Each number is 128 + 24 x the weight over its row's rms, rounded and kept within 0 to 255. Layers, rows and columns count from 0. The size above them is the row's rms in percent of the matrix's.

# layer 12 attention query, 256x224, rms 0.0971, rows 245-255, columns 56-111
size [ 97 105  96 103  93 110 100 101 102 100 103]
[[142 147 127 142 147 143 141 169 130 182 108  90 126 117 118 144 132 138 142 129 105 170 101 126 123  96  88  96  88  61 152 112 124 155 128 133 133 133 115 108 110 120 141  96 134 163 104 132 105 128 115 111 130 138 114 151]
 [133 117 142 125 156 138 143 127 136 122 180 146 125  99 103 111 123 140 111  98 106 103  93 122  92 114 132 136 156 124 184 123 143 136 136 113 147 118 141 105 125 108 126 140  70 131 126 121 136 102 172 119 106 157 124 171]
 [173 122 134  67 137 113 159 108  99 149 138 137  99 123 143 149 154 138 112 146 116 153 165 122 157 110 127 121 162 135 112 151 108 126 160 107 126 122 132 124  84 108 100 124 131 109 117 133  97  98  92 201 157 193 127 126]
 [127 119 121  92 141 130 150 125 139 116 130 108 108 123 143 115 155 108  96 109 119 135 129 140 102 137 179 112  93 121 131 160 111  75 131 161 111 142 114  88 124 127 136 135 105  90 143 134 114 155 160 131 197 125 129  68]
 [130 167 101 135  89  98 151  95 161 105 129 124 122 128 128 145 112 158 140 134  92 127 136 119  81 127 128 128 141 131 120 138 143  92  96 137 149 127 117 141 134 114 131 141 156 116 154 121 109 122 136 119 144 121 121 117]
 [116 147 127 130 124 135 123 124 110 161 151 139 151 116 138 170 102 138 127 118 176  92 151 128 126 133  89  99 173 118  98 107 113 127 135 120 104  89 121 123 169 115 129 110 151  96 160 118 114 150 180 138 106 143 123 143]
 [100 125  74  93 112 109 110 139 146 110 110 117 156 142 128 112  92 135  84 183 112 150  80 118  90 125 158  93 139 143 110 118  99 109 138 135 140 145 148 163 107 157 156 110 152 104 146 126 107 109 172 145 147 123 132 102]
 [128 145 125 135 133 122 116 127 128 116 137 128 138  88 123 102 130 114 146 106 143 171 130 170 141  94 107  97 127 108 112 144 146  93 155 134 132 129 105 176 143 141 120 147 144 138 102  93 108 105 168 132 123 139 166  85]
 [114 114 157 156 170 109 142 136 132 158 132 150 128 157 137 169 143 167 133 124 111  80 161 135 103 143 134 159 129 108 163  76 117  93 116 162 133 116 132 130 117 133 135 168 114 128 137 109 108 119 112 140 124 131 136 176]
 [120  99 151 139 116 124 135  92 118 100 116 164 149 157 131 125 118 127 119 173 172 145 142 154 122 110 153 117 149  93 136  96 142 137  96 102 114 134 143 147 128 136 122 114 103 131 125 113 152 117 153 125 131 143  99 146]
 [108 155 139 123 118 156 100 132 126 127 113 139  94 137 142  78 123 192 142  80 144 159 118  92 133 140 109 131 194 125 149 140 129 120 151 143 103 143 117 117 131 190 167 121 110 145 156 158 128 139 108  98 151 127 101 106]]
# layer 12 attention key, 256x224, rms 0.0963, rows 245-255, columns 56-111
size [ 98 102 104 100 101 105 100  99 103 103 109]
[[125 159 102 110 147 115 119 104 113 152 147 107 136 132 144 153 138  77  98  95 146 152  95 138  79 154 101 117 116 141 144  99 105 161 127 153 145 116 128 148 148 137 132 153 151 168 100 129  91 114 106 138  85 104 120 126]
 [134  89 100 121 144 158 121  92 103  87 144 154 126 111 103  88 110 121  88 155 173 123 112 135 102 109 149 142 136 141 130 129 131 146 121 114 132 134 121 120 142 101  95 179 145 102  82 170 129 116 157  88 112 110 160 138]
 [114 131 114 111 158 184 172 101 141 135 110 184  76 109 103 109  99 131 104 114 118 143 110 153 136 158 141 137 116  97 134 133 171 116 122 136 125 100 117 146 137 114 149 116 167 142  98 121 106 127 107 145 117  79 135 142]
 [124 129 105 136 130 159 126 131 109 128 103 148 125 104 114 154 149  91 118 158  88 138 140  96 153 121 145 115 133  74 141 113  95 131 108 114 143 141 154 130 126 133 145 152 132 104 103 112 159 128  80 102 135 161  71 115]
 [143 144 109 121 104 187 158 118 156 126 119 162 145 127 132 122  90 116 168  98 114  93 140 104 142 102 163 157  86  84 152 159 138 103 135 100 134 129  70 123 167 163 112 154 162 143 123 123 106 113 139 148 119 136 146  92]
 [ 88 146 144 143 129 133  77 144  91 128 151  79  82 135 146 132 109 137 122 117 168 117 147  91 128 120 103 127 178 139 130 163 160 114 138 112 141 150  85 136 164 128 155 126 133 123 123 148 120 107 175 132 130  81 124 155]
 [140 123 110 110 145  95 105  94 179 120 111  89 120 122 129 137 136 152 119 150 132 102 123 122 136 120 171  70 120 145  85 132 105 121 131  98 139 128 119 119 153 123 128 121 157 143 127 132 154 126 136 175 159 169 134 105]
 [123 140 106 152 100 103 129 154 140 169 119 114 109 106 130 143 137 164 149 131 114 117 101 100 112 131 123 128 132 130 102 129 112 117 128  93 119 104 130 108 134 135 125 123 121 108 157 178 110 139 120 123 148 113 123 160]
 [162  91 155 136 126 169 157  90 111 172 108 160 122 147 148 177 123 134 122 134 142 154 145 123 155 134 110 172 175 136 150  81 125 162 159  55 128 125 132 119 130 114 159 129 140  84 167 121 118 145 121 132 111  90 116  84]
 [136  64 124 139  81 101 147 107 141 144 105 156 154 117 164  89 121  81 112 154 155 141 125 146 144 143 158 146 137 136 101 128 123 113 124 111 151 167 143 156 111 127 159 103 124 163 108 135 125 125 135 130 137 148 111 145]
 [113 131 109 120 170 143 126  98  81 138  95 149 134 139 142 109 160 102 130 136  77 106 124  85 107 149 155 134 185 110 115 145 124 140 145 157  67 123 138 119 118 173 108 151  64 146 158 113 145 156 138 100  98 105 152 126]]
# layer 12 attention value, 256x224, rms 0.126, rows 192-240, columns 56-111
size [121 113 119 118 114 113 113 111 108 109 117 119 107 109 121 109 117 115 106 111 113 112 113 109 121 108 114 120 117 111 111 120 109 117 111 108 104 115 118 118 118 108 107 106 115 116 111 108 117]
[[109 112  98 128 103 135 160 176 128  98 162 142  99 103 107 152 122 129 107 114  94 122 159  86 106 125  80  87 118 113 113 127 127 142 108 186 132 121 146 125 148 133 104 145 122 126 119 135 156 152 177 146 117 120 112 143]
 [105 192 163 130 108 120 161 121  84 116 152 128 113 123 116 145 112 174 121 120 129 150 146 143 138 108 138 127  99 163 125 111 158 156 114 136 129 124 127 156 144 158  60 123 103 144  95 147 126 161  96  92 115 134 126 127]
 [151 140 115 139 103 143  95 118 138 103  84 155  92 105 143 159 105  96 129 100 144 183 150  72 105 104 127 123 113 119 124 146 127 138 130 124  98  90 133 129 189 145 129 125 118 108 111  98 165 100 129  86 123 102 156  96]
 [117 154 115 141 130  94 156 104 135 123 131  99 116 117 112 135 136 145 164 178 108  94 145 105 123 122  84 161 128  77 139 108 108 114  99  88 170 141 135 140 153 132 122 181 131 136 104 126 131 114  87 160 140 122 167 115]
 [135 151 102 118 109  75 165  96 119 144 123 119  81 109 146 105 151 123 114 127 156 114 105 134 133 119  74 144 141 169 138 118 143 157 135 153 111 125 114 131 175 121 122 148 142 148 126 114  99 110 114 169 134 170 118 100]
 [137 126 100 111 115 151 107 141 178 124 113 160 102 152 118 185 138 132 147 142 133 108 133 105 110 145 164 165 130 146 166 122 104 123 109  94  87 109 104 150  96 106 139 165 142 108 137 105  93 106 136 110  96 150 122 153]
 [142 116 108 140 158 113 171 131 141 122 145  91 137 134 141 111 137  66 174 163 120 125 135 132  87 151 136 143 100 124 166 115 137 138 169 169 105 127 144 133 146 138  95 116 166  90 133 136  98  97  99 122 162 124 144 131]
 [ 98 137 109  79 118 119  81 181  77 146 128 121 124 129 123 114 124 157 138 139 150 136 119 148 167  99 142  94 100 165 145  90 130 149 112 122 163 146  96 107 119 108 119 117 134 123 143 105 133 151 145 118 122 134 111 151]
 [140  95 167 138 138 128 111  81  95 138 129 157 159 122 109 126 128 148 102 131 133 140 119  79 121 125 115 169 132 108 151 129 162 175 129 126 126 133 119 129  94 130 131 139 120 104 117 119  98 137 127 153 111 141 104 149]
 [123 110 117 107 128 101 107 107  93 137  66 125 118 112 151 144 108 121  96 145 155 138 116 105 137 171 139 140 139 134 103 100 114  90 117 117 119 152 145 117 135 111 115 166 141 158 117 136 158 119 119 161 100 126 158 132]
 [125 123 100 181 137 149 126  94 150 165 119 103  96 118 115 124 147 105 126 146 106 113 123 137 124 129 136 156 107 168 166 172 142 142  68 136 123 147 170  93 148 148 180 102 130 143 122 125 166 114 174 175  87 109 128 108]
 [137 130 123 123 120 143 143 135 130 137  97 131 118 143 120  98 137  99 109 119 138 120 123 106 128 118 134 164 149 100 144 110 146 139 135  95 103 171  73 153 133 152 184 188 146 108 153 205 134 159 103 156 111 118 106 116]
 [129 147 111 120  92 164 139 109  84 109 118 111 105 135 124  82 172 151 142 120  51 160 116 109 114 137  87 118 116 129 123 152 130 160 146 103 124 132 119 145 113 136 155  95  97 191 177 162 152 139 101 126 176 130 143 108]
 [109 117 133 133  96 137 162 122 158 134 129 106 101 137 115 119  88 132  95 143  95 115 113 108  76 166 104  94 119 118 162  66 120 151 107 132 194 123 135 100 142 146 121 156 133 152  81 130 144 125 115 157 130 116  68 131]
 [127 180 118 107 142 125  93 142 175 129 118 125 158 121 132 114 101 126 108 112 148 133 143 134 121 127 126 151 131 118 127 180 154 101 152 131 154 125 134 152  97 111  68 160 173 151 195  81 150 100 129 154 119 127 133 125]
 [140  88 146 148 116 128 103 111  95 168  90 126 125 163 104 144  98 220 149 138 136 128 116  68 129 144 119 143 100 163 129 171 170 144 150 163 131 127 101  86 132 127 139  64 130 126 146 111 129 147 108 146 105 123 111 126]
 [113 140  80 149 107 121 132  89 126 129 149 157  87  98 110 190  80 157 103 114 149 149 122 121 137 119 150 138 126 108 114 117 131 140 110  81 141 133  99 124 114  60 157 120 105 131 149 113 109 177 156 129 108 139 142 105]
 [116  82 117 147 109 122 137 135 128 160 131  85 126 170  78  97 168 143 135 190 157 114 131 175 146 123 130 127 111 124 155 137 136 156 162 143 161 116 128  89 127 102 101 156 108 116 125 141 121 146 161 136 165 139 122 146]
 [ 76 136 150 133 123 128 159 100 110  83 171 127 115 140 174 119 157 120 138 138 128  90 123 134  79 116 175 111 131 102 104 129  91 161  52 154 140 150 139 143 132 108 164 115 149 122 128 128  94 134 132 136 137 115 135 149]
 [111 109 111  97 142 155 136 125 144 130 122 127 114 127 156 165 148 139 150 140 127 147 165 128  86 138 139 118 133 144 115 113 137  90 126 132 118 143  78 105 122 162 101 175 113 136 103 111 118 143 142 152 116 118 122 151]
 [129 105  96 165 109 123 114 138 120 118 116 149 119 115 161 102 136 142 117 150 115 145 130 104 146 117  89 124 120 136 130 204 111 122  82 117 114 141 176  96 143 133 119 111 149 105 145 129 114 149 107 142 113 129 179 149]
 [142 110 110 143 130 130 139  98 153 147 162 192 168 109 144 142 130 144 111 137 109 136 191  94 143 111 137 159 126 135 122 145  94  84 158 143 144 134 111 138  90 156  97 159  91  95 119 123 104 112 152 129 132 122 111 176]
 [102 131 108  96 117 132 132 121 127 139  83 125 116 132 149 146 163 107 151 131 158 143  89  90 136 111 155 174 143 131 133 160 150 130 143 110 114 105 138 107 108 144 141 145 144 114 160 152 175  69 165 136 155 116  97  90]
 [115  92 132 138 144 116 142 124  95 131 142 154 126 130 144 160 135 183 166 145 103  97 142 101 154 144 113 151 121 141  93 132 119 120  82 135 123 101 156 109 156  89 105 109 131 169 111 172 122  95 131 138 115 135  89 137]
 [124 125 142 127 131 124 130 114 128 132 115 127 141 116 169 124 129 153 120 159 140 102 148 137 106 162 105 118 104 119 133 101 153 147 123 163 124 178 214 110 162 108 115 152 151 156 110 142 167 152 167  91  55 131 154 139]
 [117 157 181 161 125 129  82 116 129 120 170 111 109 153 130 138 134 145  77  99 105  90 155 115 139  70 149 131 104 145  99 128 137 147 151 125 120 134 120 165 140 173 124 140 139 138 149 144  99 131  97 120 157  86 112 133]
 [ 77 111 149 159 111 124 146 118 114 132 135  80 124 108 135 118 139  95 156 138 135 111  50 135 141 147  99 127 166 100 129 154 137 112  89 139 109  72 114  75 170 106 147 134 124 104 142 130 120 126 109 102 140 117 115 105]
 [146 109 148 129 154 136  93  99 132 137  89 131 141 142 117 157 121 136 143  76 140 117 143 105 153 179 128 103 111 109 120 149 154 101 123 140 125  88 148 150 129 140 140 135 146 112 114 117  97 142 137 133 107 115 162 162]
 [136 157 117 128  99 139 126 172 101 155 125 119 111 105  88 146 103 137  88 150 108 130 139  90 133 110 150 118 169 139 109 166 119 107 143 178 122  99 132 139 159 130 163 165 114 166 144 124  89 128  96 128 100 157 116 113]
 [147 155 148 131  89 122 155 109 125 130 148 150  95 116 136  93 111 143 100 119 104 137 178 116 150 105 115 106 168 153 115 100  57 169 108  90 122 140 132 138 176 125  79 174 155 126 121 145 186 119 104  99 142 104 141 150]
 [137 137 137 145 135 148 133  91 101 138 140 132  71 201 155 129 152 164 152 149  84 138 111 106 122 101 141  97 113 107 139  89 136  92 112 141 130 151 152 190 154 117 122 100  68 119 118 130 145 134 165 137 156 136 165  90]
 [150 112 132 125 137  57 110 135 151 150 143  85 114 110 100  93 139 151 149 171 122 185  85 117 118 126 115 112 181 133 122 110  78 159 120 109 143 137 135 112 144 131 150 149 141 147 140  93 169 143 121 146 103 112 145 109]
 [123 134 135 142 122 130 121  86 157 120 121 116 129 132 160  90 134 117 120 143 119 158 136  92 164 147 136 103 144 118 135 148 135 160 155 172 137 133 115 127 194  98  92 138 160 130 131 144 121 121 134 167 136 111  97 142]
 [136 131 117  98 129 160 111 102 126 116 115 134 107 116  79 124 129  89 130  78 129 158 146 130 122 113 132 120 145  99 156 137 124 103 127 132 110 161 145 109  86 155 145 142 154 136  98 123  85 120 103 124 103 107 143 102]
 [136 147 151  94 100 103 118 133 117 138 112 108 137 114 116 137 160 107 148 165 115  98 148 178 163  73 162 121 141 133 141 139 121 168  77  93 129  91 168 144 161 155 152 146  94 125 125 145 151 120 131 132 148  97 140 158]
 [145 153 127 130 153 140 142 171 149 135 151 122  97 140 112 166 129 130 112 105 156 120 173 126 153  92 116 116 157 117 134 135 109 126 153 114 127 128 110 159 114  72 124  64 120 128 174 139 155 154 105 168 110  99 130 127]
 [148 134 158 144  55  92 121 121 103 139 118 136 112 115 101  95 116 102 114 137  90 104 130 113 190 157 153 104 149 111 118 139 100 173 193 157 169  81 143 108 152 114 124 137 146 107 115  98 135 114 121 111 130 175 104 102]
 [149 190  87 135 160 133 135 119 133 133 127 124  96 155  82  99 153 127 168 145 113 137 114 157 132 126 120 127 136 159 113  71 111 140 141  74 111 198 124 115 135 131 151 136 141  91 121 157 133 113 131 109 124 120 142 155]
 [126 160 147 151 103 139 124 118 159 103 162 134 106 122  97 102 160 121  72 119 137 141 138 102 123 141 126 160 184 103 111 129 126 162 145 115 147 136 100  95 130 119 121 114 141 101 133 142 162 133 177 132 116 130 155 105]
 [164 142 107 139 126 121 135 124 123 134 146  97 143 118 106  99 160 138 135  98 138 139  97 141 110 119 150 142 102  88 161 116 155 130 140  97 110 149 127 146 141 105 151 150 147 149 146  96 188 113 133 106  98 124 171 136]
 [164 139 118 130 154 130 170 170  92 159 145 130 131 139 180 146 107 147  99 122 116 132 114 147 141 125 179 125 158  74 151 118 122 126  79 122 162  57 139 134 117 119 114 130 138 129  93 146 134 152 118 134 177 146 123 134]
 [ 98 142 139 117 127 130 131  73 135 135 152 143 139 129 120 123 148 141 147 113  79 105 121 147 121 134 172  99 111 142 158 154 131 111 144 125 137 113 119 118 141  95 170 112 116  90 108 160 150 122  83 104 136 106 177 176]
 [177 130 168 122 108 126 142 120 161 122 116 137  91 141 146 128  83 146 124 104 143 118 122 161 134 116 138 203 121 116 109 160 116 129 203 128  97  90 121 121 120 171 131 156 125 118  68 128  90 142 142 116 103 149 112  85]
 [153 137 160 118 134 161 113 134  84 152 151 147 146 154 149 133 158 133 158 119 112 112 129 132 125 144 168 140 144 126 149 187 160 150 132 161 132 132  99 145 172 119 167 123 139 156 154 116 151 121 130 102 111  80 121 134]
 [179 105 150  99 107 136 115 123 140 118 126 105 111 153 121 109 113 156 134  93 145 121  96 128 159 133 135 163 120 123  65  94 111 144 140 101 135 132 132 169 120 137 117 175 139 165 151 127 138 150 139 155 129 118 123 140]
 [ 98 127 135 111 101 103 153 142 142 138 135  87 155 155 129 101 108 115 156 141 116 145 122 153 136 156 118 118  96 121  83 107 148 161 111 154 157 121 101 117 178  73 143 125 172 127 129 147 152 160 152 130 110 110 146 147]
 [158 172  86 146 119 142 123 128 125 118 148 111 122 110 152 100 140 134 130 139 122 121 159 170 147 112 144 150 123 117  93 128 125 122 139 105 114 157 112 133  85 159  84 152 150 177 168 135 179 114 154 133 106 149 150 143]
 [135 139 111 136 142 142 135 125 119 126 106 118 110 122 114 171 132 138 163 108 167 131 153 137 149 124 119 111 117 116 110  84 164 135 122 130 111 142 132 184 125 141 157 115 136 140 144 122 121 135  82 130 153 176 124 135]
 [133 180 109 102 135  95 114 131 158 127 130 124 160 131 106  88 124 186 132  99 145 106 131 127 120 178 136 127  95 121 120  83 153 128  73 127 135 172 141 131 118 112 122  78  94 115 121 169 180 124 132 131 139 106 113  68]]
# layer 12 attention output (transposed), 256x224, rms 0.114, rows 192-240, columns 56-111
size [119 117 120 112 115 112 115 110 105 111 114 114 109 110 117 114 114 116 108 111 110 111 116 113 120 110 114 114 120 109 111 122 107 117 111 111 106 117 121 120 117 107 106 106 115 119 115 110 110]
[[138 176 140 133 122 152 116 158 141 141 152 139 136 127 139 121 140 119  67 159  98 130 144 126 165 132 112 117 127 136 114 160 124 144 101 168 158  86 163 168 151 120 108 162  93 152 101 124 117 112 130 124 107 115  98 143]
 [120 141  93 105 134 151 124 154  99 141 136 159 118  99 144 110 143 111 117 123 138 124 153 108 148 142 165 131 129 141 109 134 105 105  97 119 129 110 174 163 132 101 106 178 121 118 141 153 116 148 139  84 171 129 130 140]
 [127 144 113 158 138 109  98 116 129 131 118  87 142  72 133 117 117 157 111 214 121 129 148  89 103 130  83 107 116 141 103 111 139 153 132 141 122  90 108 109 136  70 144 116  85  95 167 118 130 118 122 126 149 112 140 110]
 [ 91 114 117 120 139 125 183 157 133 150 139 113 153 104  96 109 109 115 162 144 148 145  91 118 184 142 133 115 142 151 150 107 133 153 149  98 119 128 129 160 123  49 147 131 129 130 117 152 142 131  91 116 176 103 133 143]
 [117 123 145 127 129  88 156 150  79 141 125 140 140 152 143 126 142 119 151 119 130 139  57 102 147  95 107  95 156 124 144 120 122 113  91 152 158 154 155 123 139 126 141 152  94 116 122 156 177 111 105 108 157 183 111 141]
 [139 120  73 143 187 123 113 104 136 103 136 148 114 171 115 157 113 132 111 172 129 115 138 135 112 120 122 158 158  84 142 150 110 115 130 126 122 114 103 107 112 169  85 158 136 164 147 106 113 155 151 138 132 109 153 157]
 [124 128  90 140 138 153 176 100 154 119 139 144  83  74 104 112 128 133 170 142 113  96 163  92  79 111 146 171 113 103 171 125 149 107 161 164 109 102 153 124 116 110 106 116 150 100 132 116 130 127 160  90 180 109  80 148]
 [148 129 128 133 133 101  80 161 114 198  96 113 108 122 156 171 154 132 123  90 158  91  86 128 119 133 136 122 133 148 137 145 104 138 125  83 127 100 143  89 105 154 130 110 162 122 145  73  99 154 120  99 106 167 145 159]
 [123 140 139 138 132 145 148 134 141 114 131 108  72 140 133 155 103 118 119 122 117 165 159 126 156 157 116 154  72 124 130 125 112  98  84 129 127 135 109 121 139  94 131  89 108 114 125  90 145 155 138 143 103  75 159 153]
 [156 116 148 140 105  92 155 115 130 142 147 114 136 137 143 181 146  81 112 109 146 113 175 161 125 163 140 113 114 157 153 104  83  99 160  85 187 114 137 128 149 169 104 150 150 140 131  94 147 116 123 129 128 177 141 127]
 [131 140 153 138 155  88 143 132 193 107  93 123 112 129 148 148 170 168 104 137  92 117 155 129  82 110 122 142 123 141 190 137 152 126 119 129 114 136 103 123 112 124 107  98 153 117 154 170 150 156 186 122 125 122 149 130]
 [116 122 114 106 131 128 116 142 140 121 134 114 161 132  99  82 112 160  94 128  95 110 131 170 127 150 159 124 130 112 131 181 116 155 104  75 114 175 163 126 124 102 142  63  91  86 118 124  91 111 128 136 154 128 117 134]
 [136 130 144 136  99 198 102 112 152 170 106 128 171 156 131  69 166 123 124 135 110 139 136 160 137  76 158 151 137 134 115 139 151 103 130 138 104 101 166 127 118 173 114 111  90 107  76 129 149 118 112 130 138 130 116 123]
 [110 136 141 117 152 126 142 143 167 145 130 128 113 124 137  93 175 105 113 154 120 115  86 126 127 170 143 133 129  44 120 150 152 137 121 154 121 115 112 143 153 161  90 141 139 138  96 159 101 125 116 123  90 142  89 122]
 [ 93 189 123 196 102 124 167 129 136 122 120 146 113 122  99 109 121 115 125 129 173 119 139 111  98 133 130 139 139 120 147 158 115  97 159 150 148 152 140  69  95 115 112 143 128 159 162 138 135 125 135 119 169 147  99 120]
 [127 123 145 111 104 105 141 107 102 116  91 161 125 107 149 128  92 152 161 129 134 112 106 181 102 130  81 138 120 105 130 191 152 141  94 180 138 159 149 164 110 148 143 164 159  93 184 102 143 142 147 145  95 133 115 130]
 [ 82 163 150 103 157 109 100 121  96  78 124 137 125 155 102 113 155 145  97  76  82 123 117 145 145  95  93 156 178 116 133 176 123 124 137 132  99 153 113 130  97 142 113  69 110 171 140  95 134 122 104  77 146 157 146 138]
 [111  92 100 169  95 137  78  96 139 137  94 136 145 121 102 123 166 102 135 133  97 117 120 142 149 100 146  80 119 137 172 144 138 135 137 108 114 153 118 138  97 151 151 120 149 148 117 151  95  82 136 118  64 135  90 179]
 [128 158 126 172 112 108  89 110  77 144 148 113  83 167 130 130 123  95 192 100  94 124 117 120 121 116 154 147 147 166 122  99 121 108 105 154  89 132  81 106 117 145 161  93 128 103 144 168 113 146 121 128 121 129 130 126]
 [122  91 158 119 126 130 135 104 126 126 138  75  93 133  77 151 122 118 170 146 143 157 182 126 122 141 141 163 143 138 103  63 112 124 145  99 108  85 128 105 139 137 118 132 138 143  79 117 119 119 149 155 141  92 149 134]
 [105 107 140 118 152 163 122 128 141 137 181 165 126 119 119 111 145 135 101 154 110 170  88  97 132 152 118  96 120 110 134 159 128 119 108 133 103 120 127 146 118 157 114 115 124 135 128 151 111 164 113 148 153  83  78 169]
 [152 149 123 114 114 104 132 136 167 138 125 140  66 108 138 107 138 130  87 120 149 115 133 133 144 121 127 116 111 172 165 111 134 155 121  72  72 124 130 105 122 157 172 160 108 152 151 121 189 109 119 133 167 107 114 157]
 [107 138 186 116 139  98 140 120 142 140 126 121 147 109 159 125 143 144 130 136  96 160 162 107  61 141 109 110 131 125 132 130 136  92 124 146 155 143  91  92  88 169 115 105 117 105 134 157 172 117 170 113  92  96 153 119]
 [164  92 127 125 143 120 155 153 142 139 144 147 125 139 153 139 134 142 141 140 162 134 147  64 166 163 152 110 146 110 143 153 124  62 124 112 134 114 126 115 147 140 135 112 117 133 116 168 138 111 128 126 117 136 119 101]
 [107 128 123  79 103 131 142 101 143 157 154 117 154  99  86 144  99 106 116 117 112 120 114 159 125 139 118 128  95 127  99 172 109 136 129 152 162 105 160 108 171 101 112 155 123 146 164 146 174 115 126 107 122 148 145 110]
 [ 95 100 144  93 157 158  93 164 120 113 127 167 136 173 117 148 101 109 137 135 103 118 172 127 143 116 158 175 144 118 179 124 153 110 130 127  88 137  83 132 129 111 144 111 155 119 156 169  98 131 103 143 131 118 119  94]
 [127 105 107 129 111 120 133 146 137  67 110  89 105 182 118  99 118 135 132 142  87 114 122  86 102 142 100 137  73 157 142 154 128 109 114 144 144 108 161  97 149 132 169  91 111 128 122 128 122 127 164 137 138 139 118 104]
 [ 93 145  95 150  83 121 112 115 137 110 158 159 140 122 112 130 102 125 125 118 110 137 153 137 125 180 151  88 116 124 144 155 176 104 112  75  97 126 123  93 131 138 117 111  89 101 155 113 133 134 112  73  90 128 171  97]
 [135 146 148 137 102  87  97 161 196 100 115 142 162 133 129 140 103 129 112 148 127 148 131 123 133 112 104 103  78 101 146 159 120 100 114 131 134 109 130 184 145 130 139 165 135 141 121 124  77 113 134 175 167 133 124 133]
 [155 155 117 147 148 103 141  88 131  88 118 107 138  88 147 110 124 123 147 138 117 147 146 126 138 121 168 127 151  86 108 170  75 170 105 147 118 155 137 107 119 100 146 124  85 134 110 145 152 142 111 141  91 106 113 153]
 [122 150 114 142 169 139  87  95  78 129 121 163 154 151 129 156 166 132 140 154 127 100 110 159 111 111 130 116 134 140 106 139 152 118 105 113 121  89 123 146 126 139 155 134  75 126 150 119 122 142  98 138 131 126 149 114]
 [142 121 136 122 137  88  88 104 146 179 105 134 136  91 123 103 110 129 133  97 102 118  68 102 169  98 139 115 161 123 147 115 103 189  92 169 154 113 142 135  94 103 119 153 162  92 117  91 136 157  79 142 115 127 155 105]
 [144 100 107 128 105 107 147 138 138 144 110 115 165 133 150  99 144 100 144 102 129 139 180 125 156 133 146  78 138 109 108 164 127 144 131  72 156 151 141 123 154 107 135  98 119  86 156 108 148  94 153 118 122 147 101  86]
 [119 142 148 150 139 171 125  93 155 138 120 124 112 140 125 156 104 112 134 150 105 116 166 124 145 109  99 138 119 143 130 122 101 141 127 126  98 163 128 125  88 144 130 118 129 113 145 109 114  92 111 149 112 129 118 125]
 [157 111  91 150 107 102 128 171 138 144 141 113 117 146 133 157 130 138 114 142 119 118 176 120  98 103 124 107  93 136 109 151 113 106  87 127 102 154 147  75 111 109  98 117 109 141 133 187 155 154 127 124  82 118 105 108]
 [171 112  83 124 153 113  95 146 157 115 123 134 127 160 138  91 147 134  92 102 128 129 101 149  76 100 164 111 117  79 135 137 165 126 126 151 100 138 135 140 129 158 141 124 114 129 152 148 167 138  88 129 159 119 130 132]
 [147 109 147 152 126 136 113 151 145 109 140 131 146 150 128 128  98  87 103 140  74 159 108 137 121 128 167 112 149 140 100 121 143 133 123 109 145 164 155 181 167 122 118 141 133 130 102 101 114 155 141 117  98 144 109  83]
 [154 135 108 113 187 117 145 119 118 163 171 118  96 139 171 109 146  91 170  96 105 147 117 108 129 120 132 112 170 119 101 129  92 135 123 123 137 171 118 123 117  83  95 124 129 124 137 113 120 104 106 156 153 111 150 125]
 [135 163 124 117 135 138 114 105 141 123 138 153 104 116 147 109 123 119  74 113 124 147 124 123 113 139 103 204 127 137 107  89 128 103 128 131 147 119 145 105 124  92 171  99 145  96 162 155 123 113 155 118 123 129 101 144]
 [112 142 131 148 142 153 114 123 138 141 105 143 154  70  94 147 107 111 147 156 133 142 143 132 118 102 127 126 114 146  85 150 126 166 164  81 113 127 127 127 104 153 124 115 118 114 161 127 173 101 161 174 168  97 139 129]
 [161 122 103  97 125 139 134 156 127 116 140 128 137 114 139 119 125  84 126 147 169 148 136 175 174 121 127 120  98 105 167 105 139 162 122 106 148 129  78 181 123 149 104 106  68 116 136 119 136 175 130 100 119 141 104 127]
 [120 148 143 143 143 144 138 101  95 189 153 141 135 109 137 140  98 129 143 158 115 116 147 132 111  98  94 122 141  81 170 131 128 109 109 133  73 136 161 104 137 101 166  77 100 114 131 120 156  77 143 177 138 143 102 137]
 [135 132 135 118 131  81 110 144 105 173 136 132 130 132 121 136 127 160 121 141 113 136 129 138 113 132 103 132 104  92 134  83 157 126 151 144 102 148 118 158 108 116 100 153 125  83 150 148 109  91 165 143  71 150 127  94]
 [ 85 109  97 107 129 124 154  84 121 137 131 113 149 162 117 134 112 125 155 140 138 122 154 134 102 122 113 127 123  85  90 155 147 146 135 113 165 163 151 116 142  96 121  92 124 107 145 122 133 173 157 145 150 150 148 126]
 [153 143 131 140 106 108  99 165 140 129 146  97 149 129 109 120 112 123 140 114 138 131 111 148 147 158 119 146 140 134 143 165 177 120 184 156 131 133  86  98 117 123 107 120 139 130 143 140 132 158 148 141 142 152 154  73]
 [ 96 115 136 118  95 153 143 140 105 155 103 125 162 150 120  65 130 139 142 149  85 149 149  98 140 144 146 125 151  90 111 107 118 124 102 153 125 108  85 128 160 153 119 149 149 184 156 123 115 136 152 121 131 161 147 147]
 [110 157 130 135 137 135 127 138 137 128 110 177 136  79 118 142 169 111 131  57 134 115 164 165 133 128 152 141 106 157  97  99  71 116 174 117 180 155  98 112 117 113 100 103 111 196 170 158  99 134 129 105 150 122  95 107]
 [132 129  64  83 126 103 136 128 114 157 122 155 141 171 160 146 141 110 148 154 153 148 157 183 103 118 109  90  90  97 138 115 107 145  98 141 152 152 149 108 138 156 154 132 110 156  83 149 138 169 149 157 131 158 135 140]
 [ 90 125 144 115 115 139 100 112 135 126 118 142 113  95 164 133 127 175 138  92 151 123 176 128  80 141 139 105 137 160 134 145 171 143 172 103 161 113 113 132 152 134 137 131 152 136 127 156 153  79 125 111 126 142 138 111]]